Weights of a small transformer language model.
Architecture: biases on query, key and value, tied embeddings.
Training: 328M tokens, 5008 steps.
Each number is 50 + 15 x the weight over its row's rms, rounded and kept within 0 to 99. Layers, rows and columns count from 0. The size before them is the row's rms in percent of the matrix's.

# layer 6 MLP gate, 640x160, rms 0.097, rows 603-617, columns 0-159
101:71 29 61 58 56 42 37 64 63 43 47 62 59 63 53 53 47 83 58 73 64 73 64 68 41 43 41 78 37 58 65 83 68 75 55 54 60 41 43 34 73 60 39 61 71 61 63 37 42 78 43 51 58 42 44 52 53 40 83 77 29 39 60 72 68 40 63 27 56 31 26 50 50 63 30 37 68 67 47 70 74 56 29 54 43 55 77 29 44 14 40 58 74 21 54 44 24 60 36 43 50 52 66 45 56 42 34 35 71 35 26 50 51 70 45 40 61 31 50 54 47 51 38 39 42 43 55 61 73 67 64 06 41 28 51 58 60 51 26 34 51 42 63 37 51 45 65 44 67 53 57 44 75 63 66 43 38 44 34 39
110:56 45 65 52 64 44 66 30 31 43 43 45 66 44 80 60 40 64 58 26 53 55 44 56 46 51 34 64 39 61 66 53 68 50 14 31 72 33 47 72 64 55 44 34 64 41 39 60 49 53 60 75 51 43 48 50 53 59 61 32 65 35 57 24 83 70 67 62 36 63 48 64 49 69 66 42 58 59 42 78 32 33 77 69 49 37 41 44 38 59 33 60 66 50 36 56 41 64 31 43 60 82 29 11 58 53 49 43 20 54 34 32 44 09 56 26 61 56 50 52 58 39 73 32 52 11 17 58 44 32 52 66 44 56 45 63 62 64 53 36 67 64 52 54 69 36 36 37 41 54 28 52 34 57 65 64 68 60 72 67
100:65 58 75 56 66 23 74 65 52 26 36 61 44 20 69 55 58 35 51 49 59 47 64 66 54 29 33 48 25 43 67 59 67 54 56 49 50 35 56 54 57 52 45 56 37 41 30 68 65 24 44 61 60 45 42 83 44 67 58 79 43 59 33 69 48 70 51 27 55 56 39 71 55 28 43 20 34 41 39 53 44 53 54 64 34 29 60 68 37 80 74 39 14 42 56 49 49 73 63 43 70 49 48 42 47 48 42 67 34 54 25 69 61 30 46 49 65 54 55 58 47 25 18 24 66 58 63 57 81 42 38 55 57 50 46 50 45 35 34 58 57 51 34 33 58 62 65 40 26 39 47 20 42 48 48 97 36 47 67 73
103:65 45 83 47 70 54 36 37 23 45 56 74 52 47 63 35 77 40 47 74 36 75 75 45 31 43 30 41 62 41 72 60 49 62 52 27 55 37 59 40 33 24 59 22 25 55 56 49 42 43 51 39 65 44 57 41 24 41 37 64 71 13 38 20 53 51 40 60 55 54 36 44 51 34 37 60 48 59 68 49 51 57 51 65 50 31 60 27 41 06 46 62 65 41 34 44 55 32 46 56 45 68 62 38 29 52 43 48 75 68 67 34 29 26 50 42 20 44 71 36 59 36 55 63 48 61 40 80 50 51 59 36 53 37 39 83 73 46 58 72 50 43 76 58 44 62 38 30 64 71 63 35 37 74 48 36 49 60 60 39
092:54 37 52 27 28 35 22 38 76 47 37 63 35 49 35 37 65 61 64 71 51 41 60 59 63 48 77 54 22 45 78 65 53 67 44 56 79 59 75 67 30 52 73 31 60 51 73 38 31 31 26 50 73 33 63 39 45 36 37 43 57 34 55 40 57 69 46 40 46 28 55 47 70 65 57 64 35 68 54 55 45 60 55 33 39 53 43 47 35 85 51 62 45 31 35 65 26 22 43 49 50 28 66 49 76 46 51 55 28 56 57 36 57 87 20 54 57 51 46 57 33 69 53 41 53 42 34 53 20 70 27 60 34 51 46 69 68 58 43 57 53 37 27 38 68 54 38 41 51 34 51 29 26 64 64 41 66 82 60 60
098:54 52 48 44 39 52 30 36 58 42 63 69 48 39 49 74 50 33 41 29 36 18 54 42 57 64 51 51 55 52 56 43 36 29 51 76 79 58 47 45 61 33 71 69 39 65 58 30 69 40 22 47 55 44 47 46 74 58 37 76 50 62 70 44 47 55 50 57 31 39 76 39 63 32 61 88 65 31 33 43 72 40 45 54 26 73 46 47 47 38 40 54 49 46 51 54 70 24 55 58 33 59 07 37 67 34 61 42 64 56 31 53 61 77 56 64 48 39 38 82 90 53 45 41 41 24 50 38 40 40 32 64 77 39 63 24 63 32 39 62 46 56 47 56 58 43 49 45 30 62 25 47 51 62 69 36 15 68 50 27
090:71 43 61 59 37 48 45 48 51 25 45 66 26 32 50 19 41 25 49 40 36 50 15 41 40 52 38 40 46 57 30 57 73 25 42 27 57 32 56 76 44 47 70 55 69 59 56 60 39 55 43 51 68 39 70 49 51 40 44 57 26 44 81 63 66 94 52 92 55 47 72 67 57 77 64 60 38 70 39 51 35 40 43 41 48 32 46 66 11 69 75 15 62 49 63 36 27 50 24 50 46 29 42 47 61 57 43 47 48 51 53 49 38 65 41 60 55 40 51 59 52 49 51 73 31 31 48 58 52 51 33 60 57 46 40 42 46 45 38 64 88 36 20 54 59 75 41 42 68 50 59 52 73 49 51 39 31 71 54 48
105:44 49 65 60 79 40 54 44 41 32 54 52 71 58 76 48 68 45 56 47 63 62 54 62 50 26 37 56 51 55 42 46 65 79 56 46 81 30 37 64 13 54 50 45 96 35 30 41 43 68 48 84 51 52 40 33 65 25 63 49 33 58 66 39 27 74 67 37 42 33 25 58 46 48 34 20 53 56 37 76 49 51 51 53 40 22 66 59 38 49 74 36 47 58 48 69 72 39 33 38 78 64 41 34 40 39 19 42 58 57 37 50 44 56 54 78 64 38 59 45 32 68 58 51 90 24 70 53 44 45 34 49 38 41 57 53 56 46 38 25 16 49 40 44 53 54 48 39 65 41 28 57 38 56 47 53 73 45 40 65
101:66 52 54 53 65 73 39 53 28 56 36 11 69 62 59 44 64 55 52 57 32 27 44 51 56 77 28 39 39 54 73 75 49 24 61 78 34 58 37 25 30 62 55 49 14 28 64 42 65 18 64 34 48 72 70 34 81 51 67 40 28 59 63 48 28 58 56 58 44 68 71 43 55 70 39 50 43 42 48 38 48 44 44 56 45 37 36 52 60 65 55 35 38 67 37 47 55 48 50 44 46 53 52 37 50 45 84 65 61 59 42 44 42 55 66 62 29 52 22 32 47 23 36 41 35 47 43 73 44 73 44 44 26 58 43 35 23 47 35 51 52 41 47 35 49 59 94 73 40 20 59 50 73 56 27 42 54 69 60 44
106:41 52 74 59 53 15 35 67 52 43 78 40 58 41 46 25 40 49 51 70 32 47 17 78 85 50 42 18 17 38 56 43 57 48 62 59 29 55 27 53 34 62 48 40 51 59 30 46 69 45 50 61 51 59 70 66 37 33 66 62 24 15 35 39 75 30 65 47 53 11 58 43 61 75 57 60 32 54 45 60 31 54 63 47 47 42 38 31 37 56 50 60 95 41 49 33 43 51 45 43 57 61 38 72 57 66 31 33 52 75 34 25 53 42 42 67 36 54 48 31 50 88 47 66 28 52 31 42 43 52 50 59 55 69 65 64 60 61 37 37 56 44 51 58 41 46 43 66 65 57 48 45 49 54 57 65 67 36 70 38
103:45 38 72 23 69 34 50 27 47 48 47 48 54 42 61 27 71 30 50 62 18 54 72 37 76 52 16 54 49 42 65 83 93 54 46 50 24 66 49 49 58 48 39 56 56 62 00 52 52 78 56 63 41 47 72 66 49 57 80 54 36 42 31 14 54 56 51 49 55 08 58 75 36 56 32 59 71 52 70 41 60 75 43 40 50 33 44 49 44 42 51 28 75 47 54 46 55 41 57 45 37 43 29 43 39 32 31 48 67 61 11 34 52 75 52 46 39 60 52 56 53 40 30 40 47 57 44 53 49 31 50 37 39 52 31 42 67 45 64 34 48 60 55 55 65 41 48 62 66 62 53 72 58 73 48 46 44 44 52 47
097:27 62 62 53 48 44 49 78 65 49 63 45 39 59 73 62 62 52 25 56 48 38 72 44 18 59 26 60 56 43 53 54 60 38 45 52 50 47 40 54 58 60 80 60 22 56 50 43 59 52 24 38 22 26 54 26 55 42 42 36 29 54 42 35 53 50 68 70 40 79 47 34 62 53 46 41 31 59 55 40 27 34 67 70 84 46 74 62 83 66 84 38 48 46 61 85 46 63 60 62 50 45 70 33 58 59 50 40 54 55 51 43 37 48 64 27 74 75 50 39 71 48 67 48 49 65 45 25 54 31 57 61 57 31 58 55 48 62 43 42 42 75 59 26 36 71 64 47 63 42 65 39 99 58 47 61 53 35 44 59
099:68 22 34 44 65 44 41 81 42 63 40 65 52 08 50 52 71 42 51 37 48 49 56 45 43 49 42 73 17 89 63 59 14 46 67 54 21 50 40 28 58 64 48 46 28 33 38 25 46 51 38 52 28 36 78 61 34 55 53 54 53 59 77 59 62 82 52 65 58 48 23 43 33 24 66 62 61 39 39 39 32 72 36 27 62 64 40 74 44 32 46 44 58 37 57 79 37 24 50 45 29 40 55 59 62 44 32 42 40 54 38 45 64 44 58 55 42 44 39 43 36 45 31 66 39 44 56 69 31 39 47 62 66 58 48 55 36 70 76 66 56 31 54 21 48 52 27 57 59 80 47 54 46 57 68 49 47 54 74 63
098:55 38 29 39 45 29 37 67 60 73 55 58 77 53 64 51 21 58 37 32 47 61 56 78 41 54 51 50 46 57 67 59 69 67 32 26 45 41 31 68 33 34 50 34 54 40 47 51 42 63 46 52 76 49 41 53 36 53 59 30 51 29 49 42 65 31 88 48 67 50 64 53 39 53 58 41 57 60 44 37 44 23 37 31 49 55 57 14 32 42 79 31 71 26 51 65 18 61 38 61 54 52 57 67 45 42 67 85 18 45 51 66 35 55 69 53 78 50 52 28 46 49 68 73 58 56 54 62 21 47 44 53 46 30 63 53 53 52 48 52 72 34 16 43 75 49 46 42 76 50 28 74 61 37 75 58 42 45 47 18
092:25 66 40 24 58 36 65 51 57 49 34 69 68 52 56 44 47 92 39 52 50 58 55 53 24 40 40 28 51 58 55 60 38 26 51 40 72 40 27 58 47 16 60 38 87 52 46 81 49 66 22 62 52 31 57 52 45 54 49 82 39 68 46 59 81 52 51 53 51 52 24 63 24 70 49 54 40 24 52 62 29 54 54 58 46 52 90 37 57 63 44 63 44 50 55 50 13 64 49 47 73 53 40 44 69 40 09 67 65 57 42 54 58 82 77 50 47 58 43 50 54 57 59 47 62 55 51 62 50 66 66 48 59 55 56 54 52 37 56 42 30 65 37 66 76 51 46 49 51 47 28 67 54 60 79 36 40 18 58 55
# layer 6 MLP up, 640x160, rms 0.0928, rows 603-617, columns 0-159
104:53 37 55 62 68 43 56 22 33 72 45 54 72 43 71 50 31 83 83 50 33 27 68 49 48 48 75 50 60 29 56 86 48 35 54 54 69 32 49 46 58 58 56 64 62 19 45 53 58 59 26 52 48 38 39 39 39 27 82 42 38 55 38 23 68 59 62 40 57 47 56 59 53 65 56 40 38 36 83 60 56 27 51 59 49 39 62 54 71 54 63 43 37 49 65 27 38 34 39 43 66 46 89 54 53 65 41 42 53 40 41 16 56 30 45 37 52 59 49 49 61 55 45 63 69 39 63 45 40 50 42 40 51 38 87 29 50 32 81 57 35 42 80 30 48 55 72 42 59 18 44 60 31 38 53 57 55 50 20 76
107:44 65 30 67 62 57 54 77 32 63 34 58 52 54 50 41 48 54 75 51 38 49 21 29 48 53 52 69 55 45 46 33 68 76 28 33 68 42 60 69 64 26 46 50 52 64 65 44 38 24 34 54 62 64 32 63 49 60 39 47 55 45 73 58 71 32 58 84 34 53 40 46 57 61 74 23 83 27 23 56 60 60 29 45 54 11 29 40 56 33 62 40 78 25 67 40 53 61 49 71 89 33 37 41 47 55 38 36 55 54 37 33 63 21 67 64 60 46 45 38 37 44 45 57 59 57 38 77 67 42 60 32 57 72 47 30 30 46 59 58 50 62 22 51 51 53 49 42 52 78 55 26 55 77 36 59 39 44 55 49
101:57 52 43 38 36 66 71 59 83 53 45 52 44 54 33 55 42 81 41 68 24 53 39 74 45 68 75 73 64 56 36 49 63 57 27 48 37 52 35 51 36 39 68 47 24 61 14 30 30 56 52 32 52 42 39 48 39 85 66 34 66 20 73 43 43 44 28 72 54 37 30 50 35 56 57 57 61 64 62 64 69 68 69 84 61 68 81 67 56 72 28 43 60 33 63 62 66 63 75 33 50 55 42 71 58 47 38 52 36 34 53 55 47 31 46 38 71 38 46 77 58 36 51 43 33 49 63 46 41 47 63 44 49 69 45 68 56 67 24 53 64 28 50 46 63 40 29 33 28 54 27 50 39 60 57 31 45 37 50 27
100:65 63 66 41 47 72 68 33 71 58 44 40 24 28 45 53 51 54 31 54 34 33 64 45 55 77 35 42 39 31 61 56 68 48 50 54 55 38 41 73 40 61 58 67 65 79 90 45 55 34 53 31 48 45 59 47 34 74 48 38 29 39 22 30 26 55 61 83 55 71 54 64 31 39 63 30 46 37 54 49 69 58 27 57 46 45 47 65 71 67 65 43 35 32 50 28 23 35 58 54 46 43 42 23 28 41 83 26 39 55 49 37 27 14 35 50 33 42 35 40 36 52 44 58 29 59 40 54 56 47 37 44 33 54 43 74 13 56 51 44 51 37 41 14 58 32 47 47 44 54 61 50 60 49 25 60 35 58 25 39
094:27 55 53 57 54 47 31 58 48 26 46 13 33 41 37 23 73 64 54 35 56 40 87 47 65 32 43 62 35 54 21 67 31 45 50 50 57 48 47 68 27 56 67 43 49 47 32 33 36 50 44 75 54 59 64 59 43 50 42 39 47 52 45 52 38 83 61 65 46 54 25 52 48 05 69 47 44 76 63 50 67 55 40 51 56 57 57 29 49 27 29 37 54 20 72 54 32 27 29 58 76 55 58 47 34 49 37 50 64 62 42 63 52 68 29 35 34 76 41 60 26 86 64 58 54 71 43 51 46 55 21 32 85 45 46 42 32 49 58 36 30 51 43 65 47 44 57 33 57 47 37 64 72 41 47 17 63 47 56 56
103:40 44 58 42 44 23 42 45 67 49 17 44 45 56 44 54 55 33 60 55 34 56 78 11 51 34 44 61 31 63 37 65 64 50 47 42 39 71 44 49 42 70 39 41 46 55 50 52 52 62 55 65 33 57 44 55 40 09 68 34 28 43 34 37 22 53 42 39 64 21 42 16 83 68 38 24 45 45 84 61 51 57 73 32 47 40 62 41 37 70 55 51 46 44 36 45 36 71 49 49 52 51 80 35 34 36 64 97 41 67 56 51 49 21 42 52 49 47 49 65 51 45 50 45 73 67 56 50 60 68 32 29 67 39 69 72 51 56 62 50 50 53 44 24 43 51 40 57 68 85 66 39 43 67 37 76 34 56 38 41
091:46 64 49 54 36 50 67 60 40 38 58 27 52 28 49 40 42 18 63 51 42 46 54 25 22 47 57 37 68 67 50 63 36 60 41 48 88 41 50 97 65 38 55 54 76 54 50 59 49 66 46 55 55 32 50 39 69 43 46 21 38 70 46 47 58 73 34 56 51 73 62 31 59 59 43 35 54 59 22 29 51 39 54 49 49 47 47 24 62 79 35 41 61 39 55 37 22 53 27 57 48 47 10 41 58 43 54 33 32 51 31 20 56 48 42 68 52 52 53 61 42 64 52 58 63 67 84 57 23 78 47 47 63 54 62 30 23 54 38 70 44 62 41 38 82 69 70 26 47 40 55 62 49 33 74 50 64 39 47 72
099:45 57 55 72 40 50 51 53 30 75 31 43 51 49 62 50 22 62 36 09 46 61 41 64 39 34 12 39 14 35 22 47 62 27 36 58 66 57 50 54 60 58 46 31 53 56 48 40 44 47 70 62 43 57 33 16 46 35 47 47 80 56 42 53 59 38 25 40 60 41 66 65 48 15 54 84 50 55 69 11 59 30 61 45 38 50 46 63 51 37 46 68 57 84 21 68 43 28 67 39 38 40 38 41 57 70 64 43 41 53 51 41 26 62 64 49 72 51 48 30 53 47 40 56 58 38 61 36 48 45 47 77 66 54 61 59 71 68 60 59 48 37 44 43 66 50 48 16 53 75 55 36 65 43 34 29 37 50 29 46
099:46 72 44 58 43 59 84 63 60 37 28 71 46 55 51 54 47 45 55 36 70 58 35 21 55 47 68 38 50 73 52 75 45 40 69 37 33 73 35 76 34 51 33 39 62 45 22 29 70 51 25 59 67 45 55 61 56 42 34 54 40 25 39 39 31 49 48 31 33 56 54 56 55 33 60 06 43 31 67 42 37 51 51 51 44 49 50 41 66 37 45 53 59 63 57 09 51 63 52 57 51 50 45 61 46 37 53 70 59 57 62 58 63 34 70 39 71 47 41 73 48 57 65 70 55 52 59 69 81 49 50 71 13 52 55 47 60 42 45 66 74 39 33 14 52 34 50 37 68 49 64 64 37 46 58 42 12 36 35 10
109:38 60 57 48 64 61 49 66 52 33 36 62 83 52 26 23 59 50 45 27 51 30 63 56 46 66 65 49 34 70 52 40 56 77 74 27 57 44 85 61 41 47 49 38 31 59 43 34 47 41 52 37 61 36 63 33 59 70 56 24 55 53 54 47 44 52 29 63 47 49 83 61 30 73 36 58 29 58 54 62 22 36 66 58 51 46 38 63 65 71 37 65 45 58 63 54 54 13 82 70 41 80 56 53 55 49 53 52 28 61 45 63 48 59 50 71 65 65 59 33 51 58 46 19 57 28 62 48 54 22 42 53 29 33 31 48 67 72 65 82 51 55 32 69 29 37 54 71 23 54 67 67 36 49 62 41 34 38 28 40
097:17 58 49 42 48 45 65 97 38 73 58 36 55 72 39 36 65 84 29 26 52 21 48 51 37 54 73 32 31 55 34 39 56 63 26 58 55 42 27 28 78 45 43 83 67 44 37 58 54 46 54 58 51 67 51 59 35 77 62 68 41 68 48 66 43 49 30 50 54 58 27 58 39 56 53 62 77 70 66 77 49 60 68 67 44 41 42 58 47 44 50 38 70 26 43 59 31 48 52 74 45 38 46 28 16 39 47 72 40 68 70 61 53 54 45 43 60 67 48 61 36 48 46 63 44 94 40 58 72 44 59 49 45 61 58 55 65 70 65 40 56 28 50 30 26 67 46 33 35 35 53 51 56 47 40 50 25 59 46 57
094:53 75 49 70 51 65 60 41 54 36 49 34 33 67 42 15 59 44 68 54 34 81 48 73 53 61 40 48 79 63 57 66 63 46 41 67 49 62 44 50 76 67 50 68 38 49 46 58 61 36 42 37 40 49 45 59 46 60 62 54 46 39 46 57 39 49 37 36 59 45 59 31 52 41 44 53 69 45 31 32 78 55 45 58 58 52 57 46 54 60 81 39 41 08 54 54 44 37 50 16 51 86 52 66 79 53 61 35 63 22 55 73 39 61 66 46 18 50 43 49 65 21 25 79 26 67 17 46 06 71 49 51 44 49 50 44 53 69 31 55 50 83 52 54 61 32 33 73 43 58 54 45 24 54 62 59 37 54 52 35
097:07 58 44 52 64 20 62 62 44 45 58 35 64 52 27 47 68 77 48 56 59 34 46 57 24 64 44 30 41 58 48 57 33 32 49 13 85 85 54 37 16 51 32 68 67 71 58 48 45 47 69 52 67 39 58 57 50 69 66 62 36 59 32 35 16 51 43 46 59 65 37 13 64 47 38 40 39 57 62 46 57 30 75 43 50 75 59 54 68 51 64 61 55 41 56 40 60 45 55 61 46 58 44 52 55 55 39 46 45 70 72 50 10 34 79 58 60 48 53 46 38 50 48 40 46 21 46 37 66 49 51 59 45 29 81 51 48 77 60 29 60 48 62 58 28 28 57 66 49 49 52 39 51 62 37 79 46 37 66 34
098:33 43 55 37 48 51 62 59 56 50 63 16 58 53 41 37 44 57 55 68 58 36 55 60 42 36 47 35 61 65 41 55 55 55 48 28 45 42 50 60 41 84 47 69 63 63 69 21 34 46 56 27 38 54 42 57 64 39 71 78 58 78 68 70 30 46 55 45 57 67 57 58 49 88 38 69 37 43 65 31 44 64 43 48 51 92 41 59 48 41 43 26 54 69 35 45 67 58 52 28 40 58 58 56 62 55 73 42 38 42 64 30 71 52 47 29 22 38 68 40 64 62 34 19 38 77 41 51 64 08 50 49 64 43 64 69 62 48 29 82 50 25 59 57 32 60 58 60 64 45 37 34 75 63 41 54 25 74 68 60
097:51 68 58 66 58 53 46 39 69 31 51 41 40 68 64 72 78 50 51 82 51 36 70 41 40 40 57 64 53 73 53 64 49 47 47 71 51 51 24 48 91 54 47 52 16 43 49 54 50 49 70 48 49 51 51 47 28 33 40 11 22 54 74 60 35 50 29 40 44 66 40 58 67 46 50 51 29 51 56 51 14 64 43 57 71 77 44 46 72 44 41 31 40 37 30 41 35 51 38 43 54 38 69 68 54 39 57 39 48 36 55 33 59 61 38 88 20 19 50 59 57 52 61 50 51 61 43 50 68 33 55 62 52 50 81 66 30 46 17 86 49 70 49 70 18 58 55 59 42 47 40 36 24 56 57 58 58 45 68 61
# layer 6 MLP down (transposed), 640x160, rms 0.0845, rows 603-616, columns 0-159
104:84 31 73 52 47 36 59 57 73 57 52 60 40 71 71 51 56 65 64 54 28 52 40 35 42 49 68 41 23 43 67 61 56 32 53 58 42 49 61 68 50 50 57 18 64 49 26 42 39 50 23 67 73 31 54 73 32 47 36 42 31 54 35 53 54 68 42 50 54 32 78 29 95 56 39 39 54 53 50 53 34 47 45 42 72 65 17 76 43 61 20 45 70 50 62 67 20 43 72 39 62 44 39 83 61 29 51 47 55 38 12 29 44 35 53 43 60 51 52 50 59 19 37 56 25 53 40 62 51 38 65 30 46 53 55 41 50 52 23 82 44 49 49 49 53 55 63 42 57 64 51 75 52 22 41 59 59 68 44 44
108:49 74 53 59 24 25 55 64 69 54 52 30 49 48 31 60 74 50 45 39 58 50 49 49 50 61 78 39 78 54 26 50 63 35 57 62 53 55 43 35 35 33 35 50 32 73 59 44 39 62 52 56 34 42 41 38 68 27 44 58 21 28 43 44 61 43 37 33 44 38 67 25 37 34 63 36 65 52 53 24 34 45 57 58 55 72 39 43 35 58 56 73 33 62 37 60 61 00 53 84 16 36 26 63 62 53 73 52 59 37 60 52 54 69 55 39 51 56 32 44 37 25 42 59 74 80 61 44 42 65 35 71 60 48 67 61 58 43 21 57 37 54 67 58 38 56 50 39 58 33 40 88 53 56 58 55 48 23 24 53
100:51 54 43 43 59 40 28 65 58 35 54 45 26 37 69 23 77 50 47 51 66 59 55 62 47 41 47 26 20 55 37 45 58 63 51 30 49 45 34 55 57 44 65 44 24 65 82 57 58 54 56 57 55 49 65 43 67 38 69 60 71 61 30 40 58 37 49 53 74 47 38 17 34 39 59 33 56 49 48 46 68 40 47 47 20 50 59 65 70 65 67 26 39 46 69 89 49 53 42 47 58 55 41 41 32 52 58 71 54 50 57 64 41 38 63 66 50 53 83 81 70 47 36 44 67 28 29 49 25 33 42 55 49 60 63 70 71 57 39 71 68 47 32 47 33 45 62 77 52 50 56 63 56 99 57 38 09 55 50 59
101:81 48 56 42 64 60 65 49 26 40 48 28 36 36 67 54 28 59 35 47 61 46 55 38 64 81 45 59 42 42 67 30 31 60 71 66 58 32 68 25 29 50 67 59 66 75 55 44 70 63 55 39 55 56 56 35 51 58 41 52 35 53 37 25 47 47 49 59 73 53 70 31 28 45 65 25 47 36 35 54 51 25 14 36 31 62 48 46 78 64 79 58 50 60 71 28 35 34 41 75 70 33 60 22 36 52 32 19 64 55 49 81 41 34 62 48 42 34 48 36 38 44 55 55 41 67 14 31 59 24 59 52 50 53 48 56 72 26 65 38 69 56 41 18 54 49 64 61 43 32 47 55 33 27 50 43 50 47 49 46
097:71 28 51 36 44 82 45 46 34 52 47 51 27 49 28 72 58 41 30 43 45 43 77 52 18 44 61 45 54 27 70 43 30 53 63 47 40 28 60 80 70 62 45 40 41 33 37 58 51 29 38 45 38 55 55 62 35 44 45 71 62 46 70 20 31 30 42 84 43 33 37 37 61 48 27 20 55 39 41 58 75 31 25 44 30 58 38 37 52 53 52 56 46 60 46 52 46 41 44 50 57 43 52 34 46 56 40 54 55 52 73 51 53 67 54 46 64 26 56 53 48 78 55 19 61 59 39 49 20 49 34 53 49 55 44 65 36 42 40 48 54 39 66 40 30 49 28 51 14 26 44 33 63 00 38 69 61 33 21 61
101:67 65 31 49 54 77 53 42 24 36 49 52 48 36 38 78 46 63 62 37 63 51 52 64 17 57 69 44 41 51 49 39 62 30 56 61 60 39 37 48 63 53 48 71 28 67 53 38 41 62 47 62 76 58 51 64 66 74 48 51 39 78 39 55 59 34 74 61 25 50 56 80 31 60 52 35 64 57 15 35 73 30 52 53 42 65 35 24 49 27 38 54 45 50 57 47 48 37 32 77 23 33 30 45 66 60 44 59 60 76 29 80 57 74 65 60 61 56 47 70 60 39 36 43 00 16 44 34 39 44 41 49 82 45 39 58 54 47 39 70 60 68 31 55 33 38 45 48 43 58 56 64 53 53 44 46 23 53 52 62
094:50 33 54 35 49 42 50 75 55 43 52 48 35 71 31 59 51 38 69 47 67 55 22 49 43 36 81 49 73 50 46 48 51 60 50 59 74 70 43 37 39 36 44 33 63 21 57 58 76 62 66 31 32 54 56 45 62 52 48 60 26 64 59 40 35 18 30 82 60 34 47 55 13 52 66 78 37 41 60 49 55 49 30 53 50 49 56 54 41 51 60 64 26 40 44 36 58 35 45 22 84 73 43 56 35 75 60 68 59 57 57 41 64 57 41 53 76 42 35 56 61 60 34 02 87 68 72 57 36 66 48 61 31 77 51 39 32 40 49 44 43 25 59 44 37 53 45 45 42 51 44 39 34 49 08 46 56 42 43 61
093:50 56 39 53 45 43 64 45 59 49 43 69 41 46 28 52 68 82 59 60 50 23 56 78 68 55 65 47 51 41 44 62 16 61 36 78 56 42 58 21 52 34 53 65 50 71 68 58 59 31 42 17 62 43 34 34 52 65 57 37 37 44 57 77 56 39 81 35 25 67 28 69 70 78 70 72 37 58 62 41 38 69 50 62 59 61 74 44 52 39 47 79 42 43 62 55 33 67 61 35 39 54 45 38 57 52 68 47 68 53 41 25 41 48 71 38 72 48 59 48 53 67 55 59 33 44 41 68 53 54 39 55 69 17 25 73 20 36 75 59 63 83 78 68 54 43 55 50 59 52 55 64 37 41 66 34 35 48 69 39
103:47 46 35 54 36 55 62 57 61 27 56 41 53 46 40 48 48 26 50 33 43 55 58 56 54 54 62 51 42 49 59 71 74 34 62 47 55 46 38 50 35 36 51 41 46 34 87 59 78 39 46 61 47 68 46 52 48 54 43 51 59 35 66 77 43 48 75 77 54 39 29 51 53 79 46 41 67 33 17 48 69 52 51 20 37 72 36 56 53 65 65 77 24 67 71 42 54 74 45 44 41 64 65 35 75 51 64 20 72 69 47 12 50 76 43 78 67 69 37 69 69 75 62 42 47 41 52 64 34 52 21 67 63 42 22 48 41 37 46 52 64 43 76 40 65 47 41 62 35 36 84 44 47 55 66 35 35 66 78 52
107:50 45 38 65 12 39 46 45 38 47 57 62 69 44 51 29 56 54 57 51 44 34 39 48 44 36 44 48 99 50 32 57 60 58 33 44 57 55 67 40 63 64 76 46 31 56 66 70 41 58 45 30 58 50 59 40 52 63 79 48 66 53 21 41 50 56 51 42 19 31 50 34 53 56 40 73 27 48 71 84 34 33 42 44 46 57 59 64 40 68 31 63 48 70 22 56 47 53 66 67 29 60 42 67 27 67 69 62 55 68 27 70 50 65 56 54 39 69 62 36 26 54 49 27 66 45 65 45 60 49 35 60 47 20 60 51 72 63 61 37 56 57 36 73 46 35 20 67 21 35 60 54 55 79 25 57 31 45 49 75
096:56 50 43 47 28 58 61 54 62 48 37 59 22 72 44 41 65 29 51 52 64 34 40 64 36 69 39 49 48 53 37 43 76 69 44 43 63 47 45 46 66 71 43 98 63 30 24 59 74 50 29 56 49 26 60 55 50 40 47 50 58 59 41 46 42 59 68 54 56 46 55 70 46 24 27 46 34 71 59 53 56 77 49 34 57 42 28 66 47 79 42 68 40 49 21 49 27 58 64 37 48 42 68 36 22 33 38 47 71 85 51 36 22 62 57 60 43 35 31 37 49 52 47 56 45 48 36 70 70 74 87 44 41 57 22 47 74 41 87 51 30 49 60 63 59 67 46 76 49 70 65 47 58 35 66 35 40 34 36 47
100:56 63 52 65 63 49 58 49 61 54 39 41 40 44 65 30 29 29 45 55 59 50 48 56 58 92 43 59 59 75 41 21 53 48 68 51 63 56 57 53 57 77 17 46 55 34 64 68 29 43 91 53 42 30 39 84 54 52 55 72 86 55 47 32 38 54 29 45 55 44 48 39 25 38 37 50 45 39 33 39 65 51 30 34 46 42 16 46 53 73 55 39 62 36 43 37 36 52 61 80 22 46 71 56 33 23 40 29 45 56 41 60 65 51 69 60 65 43 42 63 61 54 32 62 22 62 38 42 52 45 64 62 57 36 18 56 14 70 24 27 44 55 52 51 50 29 34 59 41 62 26 36 53 63 51 59 56 64 53 73
098:68 36 41 52 34 49 44 68 51 56 51 36 15 63 43 69 47 42 32 59 37 52 23 57 45 31 51 52 54 55 64 69 61 46 52 57 46 30 60 40 58 39 87 42 44 42 68 43 69 37 55 41 57 78 40 45 71 52 44 26 52 13 73 68 41 49 80 69 60 78 63 75 41 52 36 70 41 23 42 34 42 54 53 50 39 46 58 39 64 51 55 44 52 41 72 45 25 36 99 65 64 47 89 86 45 61 54 24 62 67 34 34 47 61 47 77 46 32 38 51 47 48 39 59 60 59 72 29 61 70 60 73 52 44 44 48 45 61 67 80 59 58 54 36 48 33 69 45 40 35 49 46 77 73 40 39 46 58 57 53
098:56 33 85 50 43 65 60 41 57 54 54 24 72 44 34 61 41 40 55 35 83 42 52 73 43 24 75 49 39 39 64 62 56 60 45 74 38 62 55 34 33 51 34 40 58 27 29 27 40 40 35 35 42 76 14 42 59 59 69 45 79 49 60 57 57 81 46 52 51 62 48 38 57 28 55 52 51 41 64 36 72 42 22 27 56 68 44 52 46 82 52 70 55 44 59 41 49 40 21 40 39 57 48 53 52 52 64 62 42 68 42 58 81 61 49 61 49 44 48 49 57 63 30 20 00 29 39 60 51 63 34 34 38 58 73 42 52 48 42 52 69 26 74 24 35 30 37 48 37 51 34 36 60 34 37 46 38 40 61 50